Weights of a small GPT-style language model, trained from scratch on English Wikipedia: 6 heads of 128, LayerNorm before each block.
Each number is 128 + 24 x the weight over its row's rms, rounded and kept within 0 to 255. Layers, rows and columns count from 0. The size above them is the row's rms in percent of the matrix's.

# layer 3 attention output (transposed), 768x768, rms 0.0787, rows 52-69, columns 0-191
size [101 101 100 102 100 101 100 102 100 103 104 100 103 102  96 101 100  98]
[[148  96 110 139 112 120 110 151 159  85 111 102 116 154 155 118 119 145 175 116 154  96  87 138 148 130 116 130 107 152 103  94  82 134 162 181 109 144 111 137 152 149 108 119 132 182  76 144 135 129 121 136  89 121 101 110 138  86 116 111 116 126 149 134 116 138 104 133  91 118  99 149 149  89 131 122 170 103 106 126 143 124 145 125 140 113 110 172 143  78 118 133 127 147 116 136 124  61  96 135 109 120 107 100 118  64 162 160 138 130 131 146  88 145 103 151 161 117 112 147 169 140 132 140 143  90 196 154 125 104 150 120 121 131 116 146 132 141 141 145 101 121 143 103 125 106 137 110  81 149  79 159  98 131 121 114 115 140 114 102 150 160 114 172 136 171  77  99 134 102  86 117 130 144 126  90 163 122 123 148 134 163 137  95 141 146 130 148 134  66 106 153]
 [ 95 124 160 191 151 151 110 125 135  80  62 103 156 122 145  83 134 174 109 147 158 142 156 137 150  89 126 127 151  80 125 123 144 132 146 159 142 170 100 111 110 113 122 122 143 145 147  47  73 144 136 138 110 179 138 151  86 113 153 147 138 153 103  82 130 154 114  92 124 115 144 140 128 121 157 145 137 158 129 117 120 150 106 130 115 132 167 143 133 131 146 157 137 147 140 130 111 136 112 114 117 159 139 110 163 145  86  97 167 105 155 100 114 154 140  82 145 154 140 119 135 103 131 148 150 105 118 135 136  95 119 128 103 101 129 155 118 159 110 129 124 131  73 106 135 137  82 103 157 142 113  62 109 166  99 136 110 146  95 141 118 152  94 147 103 136  90 147 147 135 133 123 163 131  96 128 135 122 111 142 149 145 149 130 151 108 100 173 123 151 144 140]
 [102 165  98 131  94 145 108 124 151 112 151 151 134 128 143 170 111  99 115 125 105 115 141 135 136  89 148 113 139 171 188  98 114 105 101  82 124 110  90 147 140 102 135 136 125 117  98 149 110 132 118 123 101 125 157 142 123 119 166 122 145 174 103 142 126 129 145 109  88 129 116 156 140 118 146  77 159  64 109 116  79 148 130 151 155 128 133 122 136 146 124 102  93 119 100 167 129 151 185 133 156  87 139 170 146 132 131 124 109 105 168 147 117 125 126 119 134 135 109 109 102 134 151 121 109  92 118  95 157 120 154 106 114 139 125 132  80  94  81 163  90 132 142 152 114 159 125 124 114 132 144 126 116  61 127 139 156 175 126 143 173 138 103 166 142  98 115 115 104 121 100 125  84 112 111 149 164 106 103 101 111 144 140 117  74 104 141 171  92 112 138  92]
 [ 97  89 144 185 134 128 102 141 105 106  88 147 101 131 142 126 122  95  94 119  79 138 135 118 134  94 155  98 124 165 170  98 146 148 110 138 148 150 110 112 144 120 125 104 109 118 108 160 155 173 117 184 130 146 160 125 124 182 137  96 105 140 159 109  86 101 122 133 140 146 159 127 125 115  97 162 109 112  97 155 141 113 126 155 111 140 113 103 169 101 137 111 117 114 107 117 139 139 117 109 119 105 141 125 113  99  93 106 119 145  76  94 104 135 139 134 124 148 185 122 148 109 136 142 126 111  92  98 150 114 131 181 114 137 147  95 123 137  82 117 171 121 131  86  98 113 140 131 137 127 140 138 105 109 125  83 137  95 123 153 114  99  87 156 122 156 131 112 145 118 161 134 121 128 154 118  91 140 113 136 113 112 143 119 128 178 130 148 165 160  94 140]
 [172 119 126 129 145 114 112 132 147 152 147 137 124 145 132  82 123 159 109  92 115  91 126 119 108 132 143 147 137  84 172 136 128 133 118  83 125 129 105 141  91 108  76 153 141 145 108 132 118 158 135 110 124 169 134 116 114 103 120 115 152 117 115 128 121 101 112 144 157 122 116 180  84 130 130  99  91 105 123 126 119 143 135 157 128 119 126 187 178 109 114 140 100  99 131 133 117 118 165 163 148  91 103 113  91 159 117 121 163 135 130 130 167 128 125 148 108 122 131 157 114 117 127 144 125 154 136 127 106 119 126  99 104 148 115  55 132 133 120 104 116  65  77 116 119 146 131 106 136  95 164 134 139 105 114 121 109 151 147 108 160 130 135 112  98 113 136 184 116 140 130 104 111 125 108 103 132 160 175 112 113 166 121 188 134 110 144  89  91 130 156 123]
 [136 134 104 173 113 141 157 144 103  87 115  81 127 162 173 121 130 125 133 166 116 137 139  87 107  96 105 110 103  89 144 113 143 142 152 118 103 127 126 137 123 108 118  99 130 161 132 134 149 129 148 136 147 144 118 168 140 112 149 141  98 149 101 141 143 153 122 120  96 135 126 147 154 107 153 169 118 156 109 172 144 126 135 113  95 168 153 142 152 113 155 131 159 127 153 129 113 145 102 119 155 124 121 133 129 122 128  79 132 110 123 137 159 127 109 119 131 144 129  95 136 176 146 140 163 115 134 154 111 100 134 139 114 149 148 143 105  92  98 123 115 156 105 152 118 138 128 102 119 145 112 132  98 157 164 103  83  90 137 139 125 130 174 113 122 156 103 139 125  95 126  99 112 140 165 146 115 179 148 131 135 138 136  90 136 144 123 118  91 115 116 118]
 [106 123 118 115 154 146 132  90  80 124 130 105 142 136 129 123 158 162  96 118 153 147 149 171 137 128 101 142 111 133 147 125 119 168 116 127 102 119 126 119 163 165 143 161 119 116 113 111 119  99 157 128 109 140 158 143 154 139 115  92 166 119 100 106 151 178 133 161  87 134 102 170 153 120 193 116 135 115 139 106 118  88 101 125  91 127 104 143 121 116 164 162 132  82 107 150 156 125 126 125 117 147 198  54 136 101 103 106 145 131 147 120  98 148 107 126 143 175 126 174 110 135 119 161 126 162 127 100 120 149 120 128 109 108 143  74 186 146 149 164  81 115 106 110 113 144 110 115 103  96  73 118 106  92 130 169 119 163  92 120 119 124  80 170 106 145 134 138 114 157 108 120 105 142 128 119 131 119 103  96 163 125 157  97 118 144 113 158 149  96 156 111]
 [134 184 128 131 149 142 142 135 134 127 113 139 147 135  90 138 134 135 141 188 137  98 115 157  82 130 124 148 147  98 135 108 116 121 135  93 124  85 142 147 132 116 123 167 117 124 120 115 100 141 115 128 124 151 155 106 115 132 106 125 119 133  93 147 124 108 154 109 132  97 173 144  99 118  79 130 135 147 181 123 115 102 151 120 140 126 133 111 129 106 138  94 150 169 150  89 146 139 122 170 144 106 136 141 158 111 135 132 173  76 110  84 107 138 138 112 151  69  98 100 160 142 130 107 146 132 147 127 125 113 165 158 142 102 120 133 142 117  85  88 118 121 129 147 107  99  99 133 123 126 112 105 103 115 184 133 176 122 107 109 126 169  83 123 151 114 139 174 109 146 128 160 132 115 116 114 152 144 136 118 114 123  81 129 150 128 130  96 184 101 102 117]
 [160 146 107 139 157 133 115 144 160 167 120 162 148 127 118  89 131 102 149 122 149 127 143 136  88  70 119 126 132 132 112 102 112 143 153 158 135 128 121 134 123 146 139 150 140 122 116 175 180 118  57 150 135 120 117 144 103 154 121 128 133 138 130 123 158 144 121 132 178 163 172 118 139 141 102 120 137 134 132 133 121 144 166 163 141 107 130 122 103 116 114 110  92 162  98 133 112 128 123 106  89 123 143  93 107 129 134 108 115 103 108 186 166 134 160 131 110 122 152 101  70 158 106 130 130 118 136 136 148  85 111 110 104 160 138  93 127 137 110 134 157 149 123 106 136 149 133 176 146 117 142 165 115 111 137 120 171 142 136 103 123 145 142 117  77 118 118 145 183 111 107 157 152  82 117 130  95  82 140 127 133 142  57  76 122 117 119 139 152 155  84 102]
 [132 155 175 136 156 126 114 123 113  90 152  97 122 118 132  68 122  59 126 120 154 151 128 136 132 102 162 123 148 147 126 129 121 114 105 133 118 130 120 118 116 118  99 138 112 125 101 147  89 143 149  96 132 155 112 127 154 120 126 153 118 140 155 144 151 113 137 113  92 101 185 136 123 137 130 116  93 135 154  98 157 153 120 114 115 115 138  92 147 119 129 145 144 132 121 100 130 139  83 158 116 158 103 130 156 137  86 116 161 135 112 121 140  86 191 159 139 127 146 102 111 125 151 117 163  62 142  99 141 157 134 149  99 170 126 130 150 118 110 178 138 173  85  77 149 108  94 155 123 155 157 103  83 122 156 147  87 148 141 122 116 154 135 127 106 127 119 133 170 157 127 158 159 130 121 115 137 107 155 111 130 138 150  98 150 153 134  94 152 149 167 132]
 [140 150  84 180 136 100 109  77  91 137 131 116  94 120 131 132 133 103 158 111 158 140 138  98 170 151 125 157 105 104 142  99 125 139 142 117 101 111 157  65 151  82 159 139 109 124 114 135  99 144  99 111 133 161 145 155 109  91  99 121 116 111 107 116 139  66 121 129  78 166 117 100 158 133 213 125 119 166 141 116 103 121 143 126 117 139 137 116 149 122 134 135 137  86 181 130 112  97 105 136 102 139 134 129 132 125 181 135 165 106 147 128 132 145 138 118 114 113 131 132 164  77 107 121 137 106 160 108 107 143 148 143 149 145 141 157 126 128 105 120  88 137 127 107 180 121 150 137 146 125 133 152 102 158 135 141 141 132 148 137 108 111 109 137 160 100 147 131 103 142 104 112 107 154 108 160 113 138 114 165 160 115 146  90 148 138 134 128 108 120 124 124]
 [ 97 120 131 132 125 136 115 162 126 146 138  86 104 139 142  81  83 129 149 113 145 116 123 150 156 113  88 123 122 125 103 130 149 112 126 120 129 105 110 161 185 132 108 121 110  92 126 128 172 150 134  97 131 122 125 143 124  88 126 139 107 167 100  78 158  96 123 168  97  74 126 103 169 149 110  98 145  77 111 116 120 125 140 146 116 151 114  95 105 129  80 153 175  74 119 149 139 146 163  94 116 148 175  92  94 118 115 111 112 144 127 162 143  98 112 125 130 108 148 119 103 120 128 145 148 134 123 143  93 183 161 101 118 119  77 102 147  59 158 115  93 136 127 129 127 138  78 129 123  95 165 146 104 125 143  83 112 106 143  63 142 154 114 105 156 158 127 105 141 171 111  94 172  97 172 106 106 117 147 122 145 122 146 113 130 117 144 117 129 133 140 138]
 [122 100 132  96 152 168 112 115 102 172 119 105 111 126 124 121 154 123 172 139 128 132 134 136 146  98 102 112 129 145 133 150 205 140 125  90 119 146 149 144 159 116 143 109 114 142 144 120 120 100 118 103  75 139  90 103 134 167 115 121 133  94 141 128 178 109 158 112 162 106 104 112 106  98  89  93 159 129 157 133 127 131 148 103 114 115 154  93 146 128 105 135 128 103 120 135 163 105 181 143 114 112 129 111 165 124 107 116 154 140 131 129 111  93 125  94 109 148 135 134 117 125 112  96 138 161 106 106 151 133 115 134 104 154 112 139 171 123 143 123 160 140 130 109 148 134 145 118 139 136  85 101 146 184 122  98 152 112  73 133 100 119 137 120 142 113 129 134  84 138 158 143 152 130  94 130  90  95 146 130 100 102 134  72 155 156 116 140 143 105 131 118]
 [110 127 161 157 120 156 130 112 135 144 137 137 129 152 124 140 114 128 150 153 132 134 132 114  77 138 171 149 134 106 141 145 129 144 140 129 113  84 107 112 129 131 113 124 138 102 138 104 158 111 137 144 155 148 128 165 136 115  97 139 148  63 117 106 149 137 160 127 149 134  91 138 133  87 131 107  59 131 156 163 122 124 156 140 171  97 127 105 103 101 186 145 136 104 141 118 160 103 147 106 127 140 173 163  74  91 134 155 117 119 173 116 132 141 122 135 146 102 154 127 117  89 121 106 124 110 168 127 110 123 126 129 144 150 124 113 125  90 111 129 161 108 151 180 123 178 115 131 172 131 143 146 110 120 129 157 119 111 126 156 153 142 180 154  87 106 145 147 101 148 136 128 165 166 126  80 139 105 126 101 104 136 115 133 138 147 140 110 153 151 136 107]
 [155 132 141 151 146 136 139 159  98 131 146 114 203 170 105 158 165 106 139 125 116 120 120  99 118 147 117 141 132 117 108  98 143 113 131 149 145 137  75 150 145 142 144 139 101  90 109 136  96 124 144 157  81 121 120 121 139 100 125 167 154 138 133 152 142 167 125  89 115 156 125 108 151 130 145  90 111 103 100 119 112 114 154 156 155 119 129 103 110  93 109 116 132 143 159 141 144  93 122 172 149 105  80 147  96  90 169  81 134 125 178 105 114 133 139 113 126 132 180 143 127 108  94 159 140 156 109 105 109 125 104 119 137 149 149 117 146 126  98 146 108 111 107 126 113 137 104 152 102 149 162 142 122 103 149 148 133 145 119 153 120 115 125 140 129 119 124 133  87 141 112 125 137 124 162 102 155 177 160 119 133 149  99 134 115  98 171 133 139  96 123 104]
 [123  96  77 157 147 109  89 160 147  96 174 144 143 159 135 173 141 132 120 110 106 114 112 145  84 148 132 142  86 173 124 108  94  54 153 108 134 103 118 139 165 121  74 127 134 118 185 124 121 172 181 159 140 146 149 156 101 117 149 110 106 108 126 115  77 135 126  76  96 108 168 126 134 135 129  95  90 136 150 138 132 136 134 147 112 143 140 122 142 120 138 153 101 122 116 152 145 125 125 144 120 142 160 119 114 118 146 157 147  69 112 157 116  92 121 137 139 160 135 147 110 136 127 118 160 160 100 111 118 141 138 149 121 164 150 122 126 135  97 106 140 154 131 109 117 132 122 113 152 131 110 124 144 115 152 135 133 111 125  96 139 124 117 153 126 158 118 125 135 134 151 123  90 132 146  86 154 108 127 171 163  85 144 163 128  89  92 145 119 127 162 125]
 [121 156 127 114 119 144 109 153 135  50 121 138  74 128 120 142 130 103 151 133 168 122 145  79 139 133  88 111  96  96 127 118 178 158 110 122 157 149 139  65 135 129 106 134 157 114 162 135 104 131 129 121 130 116 135 124 185 124 140 144 156 147 124  94 123 117 147 137 133 151 136  83 110 104 142 166 120 123 147 129  89 136 106  77 119  97 130 119 158 137 129 149 124 107 136  94 116 101 149 155 166 167 128 104 167 115 134 140  93 162 132 173 116 147 116 185  96 159 144 122 116 137 116  96 194 110 140 123 132 125  76 155 165 152 131 152 126 129 146 141 107 166 112 132 122 109 163 103 129 136 132 150 109 140 137 118 109  92  89 125  93 125 120  98 155 110 119 138 128 137 113 144 136  99 123 148 138 166 146 130 101 115 155 150 140 112 146 152 173 167 111 134]
 [131 124 146  99 124 135 142 161 120 134 145 133 158 129 191  94 147 129 131 194 101  99 126 168 166 139 142 143 172 131 131 149 119 108 127 154 113 153 124 154 196 138 138 126 120 126 134 124 134 136 154 119 123 114 126 148 181 104 125 113 109 127 109  88 139  93 103 152 114 140 118 121 100 102  82 194 114 107 144 124 117  84 130 132 141 125 112 102 114 156 111 112 139 133 121 105 151 128 128 142 113  93 153 116 110 143 102 159 142 132 106 173 153 137 127 146 114 144 150 125 118  88 101 167 127 151 120 154 139 142  82 147 129 161 124 121 118 137 150  79 128 128 118 113 158 131 136 106 140 144 174 168 129 125 163 101  94 162 131 104 139 136 141 117 170 134 129 107 135 155 150 121 170 165 137 125 129 169 106 107 107 108  89 135 143 117 136 141 110 135 159  64]]
# layer 3 attention value, 768x768, rms 0.0853, rows 53-70, columns 0-191
size [105 102 105 104 106 109 106 105 102 108 102 107 104 101 114 103 102 106]
[[122 103 142 109 157 165 119 123 104 130 152 111  73 137 163 157 123 116 152 133  72 109 133 156  97 136 174 161 112 144 132 142 122 121 151  90  88 126 133 154 127 129 125 142 140  94 121 113 153 146 143 120 110 143 116 126 128 148 106 129 100 126 130 104 108 118 109 172 149 132 135 166 101 123 121 174 139 122 133 160 142 159 103 125 168 155 139 145 142 131 105 105 193 128 117 112 181 134 155 111 118  82 130  94  95  99 166 126 132 156 192 142 122 119 152 151 124 111 130 129 133 146 126 117 137 103 136 156 149 149 130 147 127 115  99 121 117 128 101 126 136 187 149 115 112 169 164 166 104  99  93 167 158 115 134 136 121  78 110 111 135 135 140 128 153 138 132 139 141  85 109 148 121 127 133 114 125 137 138 136 125 126 122 129  91 102 119  97 136 119 165 125]
 [140 113 127 168  96 131 159 130  94  97 158 123 138 153  99 155 156 120 107 180 139 160 176 153 126 105 122 156  94 140  82  96 135  89  97 166 141 130 114 105 127 165 132 130 177 122 129 150 162 116 128 108 109 141 116 127 160 171 106 148 133 110 144 133 115  91 126 127 126 131 122 150 168 148 130 144 134 174 155 146 121 131 136  95  84 102 152 144 104 115 121 144 121  99 159 125 140 142 149 124 120 126 103 152  97 142 150  83 142 138 135 121 107 105 126 129 131  98 127 104 155 120 107 103 118 141 113 170 121  85 128 117 135 108 123 144  84 148 149 100 166 145 113 106 151  98 111 126  85 164 133 156 128 132  92 104 120 114 173 102 114 149 110 132 103 144 145 117 119 174 131 129 130 137 118 115 106 118 128  68 146 128 144 132 123 166  84  82 161 126 102 167]
 [133 121 115 126 144 126 120 103 171 145 150 145  83 101 121 128 112 139 142 132 156 103 120 144  69 120 142 118 172  90  93 157  96 153 142 116 110 116 161  85 133 130 134  93 163 103 104 118 119 109  95 145 140 150 105 143 136 134 131 140 123 109  87 142 140 180 121 129 146 124 112 172 124 128 136 112 152 137 125 105 146 111 160 182 118 119 137 143 124 164 119 129 102 191 127 106 130 130 100 110  94 104 138 120 168 119 114 108 124 123 123 143 127 101 136 152 175 145 108 154 103 123  93  97 120 128 106 172 159 147 120 133 110 109 142 132 119 187 142 108 116 133 121 159 153 131 119 182 118  95  90 145 131  93 117 128 118 135 150 112 132 136 108 161 116 137 105 110  91 105 121 164 136 139 111 152 142 103 144 126 116  95 122 115 131  91 161  63 115 132 114 116]
 [161  92 135 137  82 113 110 122 112 107 136 134 114 132 131 133 164 140 135 111 141 140  94 128 132 129 137 112 137 146 129 108  92 128 127 124 114 122 146 126 147 118 156 133 174 127 107 130 165 157 148 135 116 132 116 133 107 115 111 113  93 158 137 121 154 177 161 109  74 151 122 106 153 154 150 146 140 155 153  88 140  85 128 117 125 125 137 183 119 126 127 133 126 172 118 119 116 173  56  72 132 144 188  89 158 116 137 134 145 101 106 160 137 105 155 128 135 112 121 137 156 176 105 119 109 117 121 127 123 175 112 170 144 117 147 150 113 116 146 143 147 129  92 131 140  74 107  92 114 163 104 134  93 142 134 129 137 142 132 114 116 121 145 142 152 147  88 160 123 127 131 110  88 148  73 138  87 101 152 138  83 176 140 131  89 150 118 128 138 171  94 143]
 [103 105 112  76 146 121 123 128 153 171 143 156 135 117  77 140 124 105 136 146 109 131  92 123 198 162 171 158 152 104 151 136 141 101 104 170 110 127 141 112 121 153 146 135 130 109 146 148  85 135 171  88 112 123 113 127 108 119 170 140 116  76 147 118 116 148 122 130 145 111 143 150  86 139  90  91 127 126 162 104 130 143 149 170 152 108 134 137 147  92 144 153 112 134  75 139 125 142 133 142 144 137 168 150 118 129 144 180 109 166 118 181 133 136 161 145 149 139 133  89 116 138 140 125  91 148 118 110 124 150  89 110 125 135  84 136  99 145 137 123 126 121 134  98 123  91 137  89 116  83 111 102 202  86 106 144 121 143  90 110 165 103 111 144 114 107 121  96 112 132 132 125 159 120  90  73 136 110 124 100 155 145 119 138  95 128 150 138 120 142 174 114]
 [145 123 160  97 153 141 150 142 136 168  99 162 125 135 132 133 119 143 157 114 149 120 161  92 128 136 173 116 128 118  73 148  78 113 149 128 169 109 140 139  98 107  86  91 150 137 131 120  96 148 106  84 139 120 112 127 145  91 143 101 138 154 176 166 117 117 135 130 131 135  99 100 121 120 102 171 110 129 112 164 106 116 104 159 129 126 176  71 135 167 120  87 128 133 158 153 142 128 172 129 125 148  95 135 140 154  99 128 104 142 119 153 141 101 123 151 106 110 127  89 132 107 128  84 128  98 115 135 130  49 150 109 149 130 128 146 119 110 102  81 189 120 124 173 174 137 125 107 132 162 152 135 126 137 164  95 168 112 151 153 144  87 166 113 148 120 118 119 125 126 153 125 141 109 123 120 126 143 116 109 115 119 123 164 150 123 103 126 121 154 142 156]
 [160 145 109 112 142 133 105  86 126 111 164 138 124 140 149 107 106 127 121 142 121 167 122 111 168 175 119 106  90 169  96 107 119 137 169 158  93  96 152 147 133 118 142 143 147 118 148 130 141 156 101 116 152 106 111 109 116 122 167 153  84 197 103 144 130 121 125 112 128 207 141 127 140 127 178 154  71 167 147 134 108 122 118 136 178 101 129 148 143 157 140 125 153  90 117 151 125 129 158 108 140 151 160 115 112 124  95 165 107 127 182  97 170 140 120 107 111 135 136 136 158 122  99 145 109 112 139 116 111 169 153 140 121 179 113 124 135 120 174 111 111 120 104 129 155 133 141 136 128 136 173 125 122 133  84 104 110  93 126 143  98 148 139 130 105 156  96 151 106 136 120 106 105 118 112 100 147 138  86 105 163  79 144 137 107 106 100 174 130  88 125 141]
 [141 116 106 130 137 143 154 116 114 147 148  96 135 161 132 112 118 128 163 137 144  79 145 122 133 134 127 161 112 127 155  95  71  47 120 144 114 101 138 133 140 123 131 136 109 127 165 139  94 136 177 131 121 132 167 118 147 127  97 162 129 128 121 145 143 140 144  89 123  91 177 127  81 120 100 155 113 126 116 116  99 113  85 143  98 134 123 121 147 102 147 148 129  99  98 124 123 133 109 110 146 103 131 156 112 112 118 178 117 128 151 107 113 157 130 155 166 106 121 146 130 145 143 117 144 150 123 170 103 115 131 122 151 114 114 131  60 142 162 110 106 130  88 117 124 130  88 106 146 137 124 108 110 128 154 154 103 120 100 117 121 133 131 173 160 154 155  99 103 125 140 128 113 167 154 157 179 129 137 151 144 151 184 144 127 155 139 156 130  72 119 113]
 [ 82 170 142  91 121 134 140 106 178 133 123 136 127 153 137 148 120 165 128 129 125 107 143 132 138 131 109 143  96 129 157  98 134 153 147 143  96 139  84 181 160 107 100 117 123 116 148  83 135 100 145 122 146 109 134 115 148 138 148 115 111 109 168 152 132 168 139 108 101 144 151 112 136 135 142 111 114  88 117 120 127 143 124 147 117 130 136 180 124 143 141 125  81 121 127 122 140 110 140 116 101 113 116 135 168 133 116 134 103  94 141 123 142 116 108  97 131 115 127 129  89 154 102 118  87 160 137 125 161 127 146 130 163 144 103 149 181 129 106 109  88 101 158 157 121 129 133 124 162  89 110 131 164 158 110 135 149 138 140 154 173 146 138 120 182 159 136 122 148 116 144  98 114 104 123 148 136 154 108 113 156  97 158 110  96 123 124 144 169 141  77  94]
 [102 121 143 109 136 118 120 140 152 107 121 126 131 120 150 147 117 160 124 145 144 117 186 159 146  84 102 120 147 142  98 125 115 101  87 180 113  94 163 116 132 134 120 141 119 145 124  82 123 154 102 136 151 123 129 143 132 157 178 152 149 165 131 140  86 146 125  58 156 111  75 175 135 125 112 130 166 127  97 121 191 150 163  98 133 130  99 140 148 120 117 106 150 148 137 146 135 154 151 119  92 153  94 122 132 162 140 133 150  92  68 114 141 148 144 131 137 163 144 105 117 133 175 122 214 112 128 112 136 131  88  91  94 143 116 140  91 107 157 117 137 143 133 125 113 132 111 144 121 121 164 132 166 132  88 121 151 123 119  83 103 135 151 136 128 127 138 153 146 106 132 126 132 176 151 141 122 136 158  85  94 118 139 133 137 130 106 135 120 120 121 143]
 [152 129 201 117 103 126 126 160 129  92 116 164 113  98 107 126 138 103 167 186 147 142 141 140 100 149 133 125 117 130 130 139 158 126 112 157 156 153 128 140 122 135 102 142 146 117 130 124 102 105  84 141 126  95 139 141 169 167 149 108 132  89 113 101 130 137 132 116 168 133 154 140 111 117 159 152 111 126  91 130 174 122 120 117 130 106 132 102 150 164 151 149 107 129 142 116 122 148 132 166  98 125 121 109 128  78  95 134 118 120 136 107 104 130 152  92 114 136 133 123 135 117 134 146 101 148 136 122 121 111 111 164 145 119 147 167 152 120 112 122 170 145 134 116 124  99 139 123 112 157 135 126 145 145 108 153 106 176 144 165 103 147 149 130 113 134 146 132 127 139 109  96  98 109  80 152  98 129 126 141 133 123  94 158 119 181 118 141 113 123 129 114]
 [142 144 121 144 132  89 136 157  91 110 133 157 129  96 123 123 118 116 104 145  77 127 152 126 105 126 130  98 119 123 124 118 158 141 142 157 149 124 121 104 136 110 120 128 160 118 116 104 143 116 134 160 153 120 147 144 123 154 101 169 122 134 110 104  91 147 143 101 151 127 140 135 136 143 163 142 127 143 108 106 161 156 139 158 120 146 104 112 120 118 156 146 109 110 164 129  86 132 106 151 141 158 150 102 162 130 149 149 119 163 144 152 161 120 121 136 151 145 140 134 134 128 124 130 105 116 181 137 120 148 127 146 127 100 120 112 123 107  98 155  93 146 117 158 130 147 165 155 163  98 145 161 105  98 107 134  86 129 126 116 168 146  95 108 152 137  99 117 141 102 113 119  92  98 144 135 150 148 109 108 132 154 157 151  68 137 103 180 199 148 122 140]
 [145 138 109 127 155 138 156 118 163 111  72  84 125 135 127 146 120 148 124 131 119 121 129 106 144  99 134 123 123 104 101 115 116 124  89 143  98 109 152 121 149  87 121 129 138 124 142 138 131 112 122 152 117 109 133  83 111 125 146 133 104 126 176 110 134 141 106 126 137 136 167 171 139 155 168  98 130 123  83 142 109 109 114 100 133 125 103 136 139 119 108 145 131 134  89  99 108 183 130 130  92 109 112 133 117 146 159 138 139 155 148 100  98 136 129  73 106 110  84  95 125 135 139 111 153 102 141 107 162 129 106 147 138 104 151 147 145 123 131  87 120 150 148 139 112 138 126  87  92 157 178 134 120  95 113 113 142 170 136 118 116 158 100  96 168 164  85 144 127 114 122 119 130  83 150 139 145 140 160 146 132 101 208 123 121 169 118 122 132 139 139 165]
 [108 144 140 156 173 112  94 123 175 131 118 148 100 123 185 103 132 140 142  83 164  97 112  95 151 145 174 108 116 171 146  85 104 136 141 124 104 131 130 145 123  90 132 147 154 101 128 119 124 116 117 120 115 110 138 115 140 130 130  88  95 112 137 153 144  81 148 175 113 116 118 174 121 101 144 103 130 111 131 117 115 157 104  87 103 109 131 130 139 152 151 129 129 154 116 110 116 119 100  77 102 128 128  90 107 132  96 178 111 146 128 132 138 143 140 192 145  86  86 105 117 125 128 128  87 110 136 124 144 136 158 131 143  91 146 159 159 103 147 116 162 153 187 154 134 110 156  93 159 136  95 114 147 117 164 125 174 133 170  85 127 133 118 128 102 107 118 139 127 163 145 100  99 127 101 104 149  98 103 105 137 104 114 132 145 129 130  92 160 126 139 153]
 [115 116  83  92 125  92 149 117 174 177 106 126 141 148  85  88 128  76 175 165 157 122 163 102 166 115 142 165 129  76 155  75 132 154 129 121 120 155 100 138 121 147 139 121 102 126 138 140 139 109 105  92 108 123 165 115 134 121 146 156 148 145 126  95 147 129  99 150 113 176  82 131  98 126 138 128 133 103 145 136 107 140 104 100 114 115 161 137 157 156 112 102 132 103 111 142 117 128  85 119 122 125  78 181 126 125  94 141 114 177  87 114 162 146 156 116 126 129 135 147 133 154 109 130 149 106 119 146 129 134 129 129 157 101  95 161 151 159 134 145 153 107 152 147 131 116 109 104 133 123 122  79 102 164 154 158 115 149 110 165 128 155 109 124 112 143 136 113 130  92 105 118 167 134 120 121 164 121 132 114 123 149  95 109 144  76 149  85  98 123 139 166]
 [100 109  92  80 151  67 125 140 144 136 124 111 180 133 161 133 142 143 139 120 111 136  95 145 119 147 165 105 161 159 146 119  74 153 156 130 123  92 109 178 127 108 177 115 126 117 123 138 130 148 121 123  62 168 134 150 100 172 136 153 139 123 145 199 133 117 180  88 121 133 121 136  96 130 105 108 120 137 136 135 166 146 152 171 115 174 122 184 152  80 112 123 107  99 132 139 158 171 146 156 106 133 110 124 122 119 151 123 130 128  76  97 124 147 153 126 130 116 125 158 116 150 132 157  67 133 146 135 132 139 171  66 132 160 137 101 101 143 119  85 141 124 145 108 123  86 120 101 121 121  99 104 181 101 178 120 150 155 135 103 145 152 147 134 143 165 137 106  72 104 129  88 168 157 125 109 137 106 111 114 113 113 100 137 137 142 121 129 148 126 181 128]
 [ 88 111 145 118 112 105 141  92 116 129 116 139 157 120  87 156  93 131 103 109 131 105 143  78  99 120 128 134 102 145  69 117 209 132 108  96 167 123 120 122 106 116 113  92 117 164 123 144 161 121 107 153 157 190  85 148 106 129 100 106 129 102 114 192 121 160 133 117 137 139 151  93 125 107 168  72 105  88 114  86 171 152 130 116 101 142 124 114 130 129 174 132 166 146 163 107 111 110 159 120 143 104 158 166 106 115 122  89 103 113 166 147 101 100 117  61 133 142 131 151 113 120 122  70 120 139 137 144 129  77 167 113 136 111 155 168 120 139 117 117 138  96 106 110 132 153 120 147 124 157  72 125  94  96  79 155 122 111 118 148 101 140 127 119 106 111 122 142 160  70 141 120 137 106 129 164  77 141 166 131 117 150 160 176 122 137 108 124 131 105 133 196]
 [132 148 179 118  73 194 131 140 142 119 119 131 127 152 138 142 100 130 129  99 152 114 135 180 108 134 109  93 123  85 117  92 138 131 102 113 117 148  95 133 132 148 164 136 114 141 148  95 123 107 105 155  96 146 154 132 136 117 149 116 135 157 163 129 112 121 104 106 107 125 133 104 139 113 143  75 159 108 126 102  94  84  84 155 137 146 116 147 127  84 123 124 174 123 157 105 117 141 121 141  81 110  95 166 133 136  92  88 102 166 145 146 114 107 110 114 119 170 107 127 167 126 125 184  97 112  82 135 119 128 107 136 155 133 145  99 108 115 149 149 118 127 135 110 143 125 124 171 117 142 127 116 123 129 118 188 161 163  97 119 106 144 124 140 102 107 114 133 162 120 129 114 171 122 160  86 122  90 124 134  95 102 112 142  81 122 154 151 135 135 169 104]]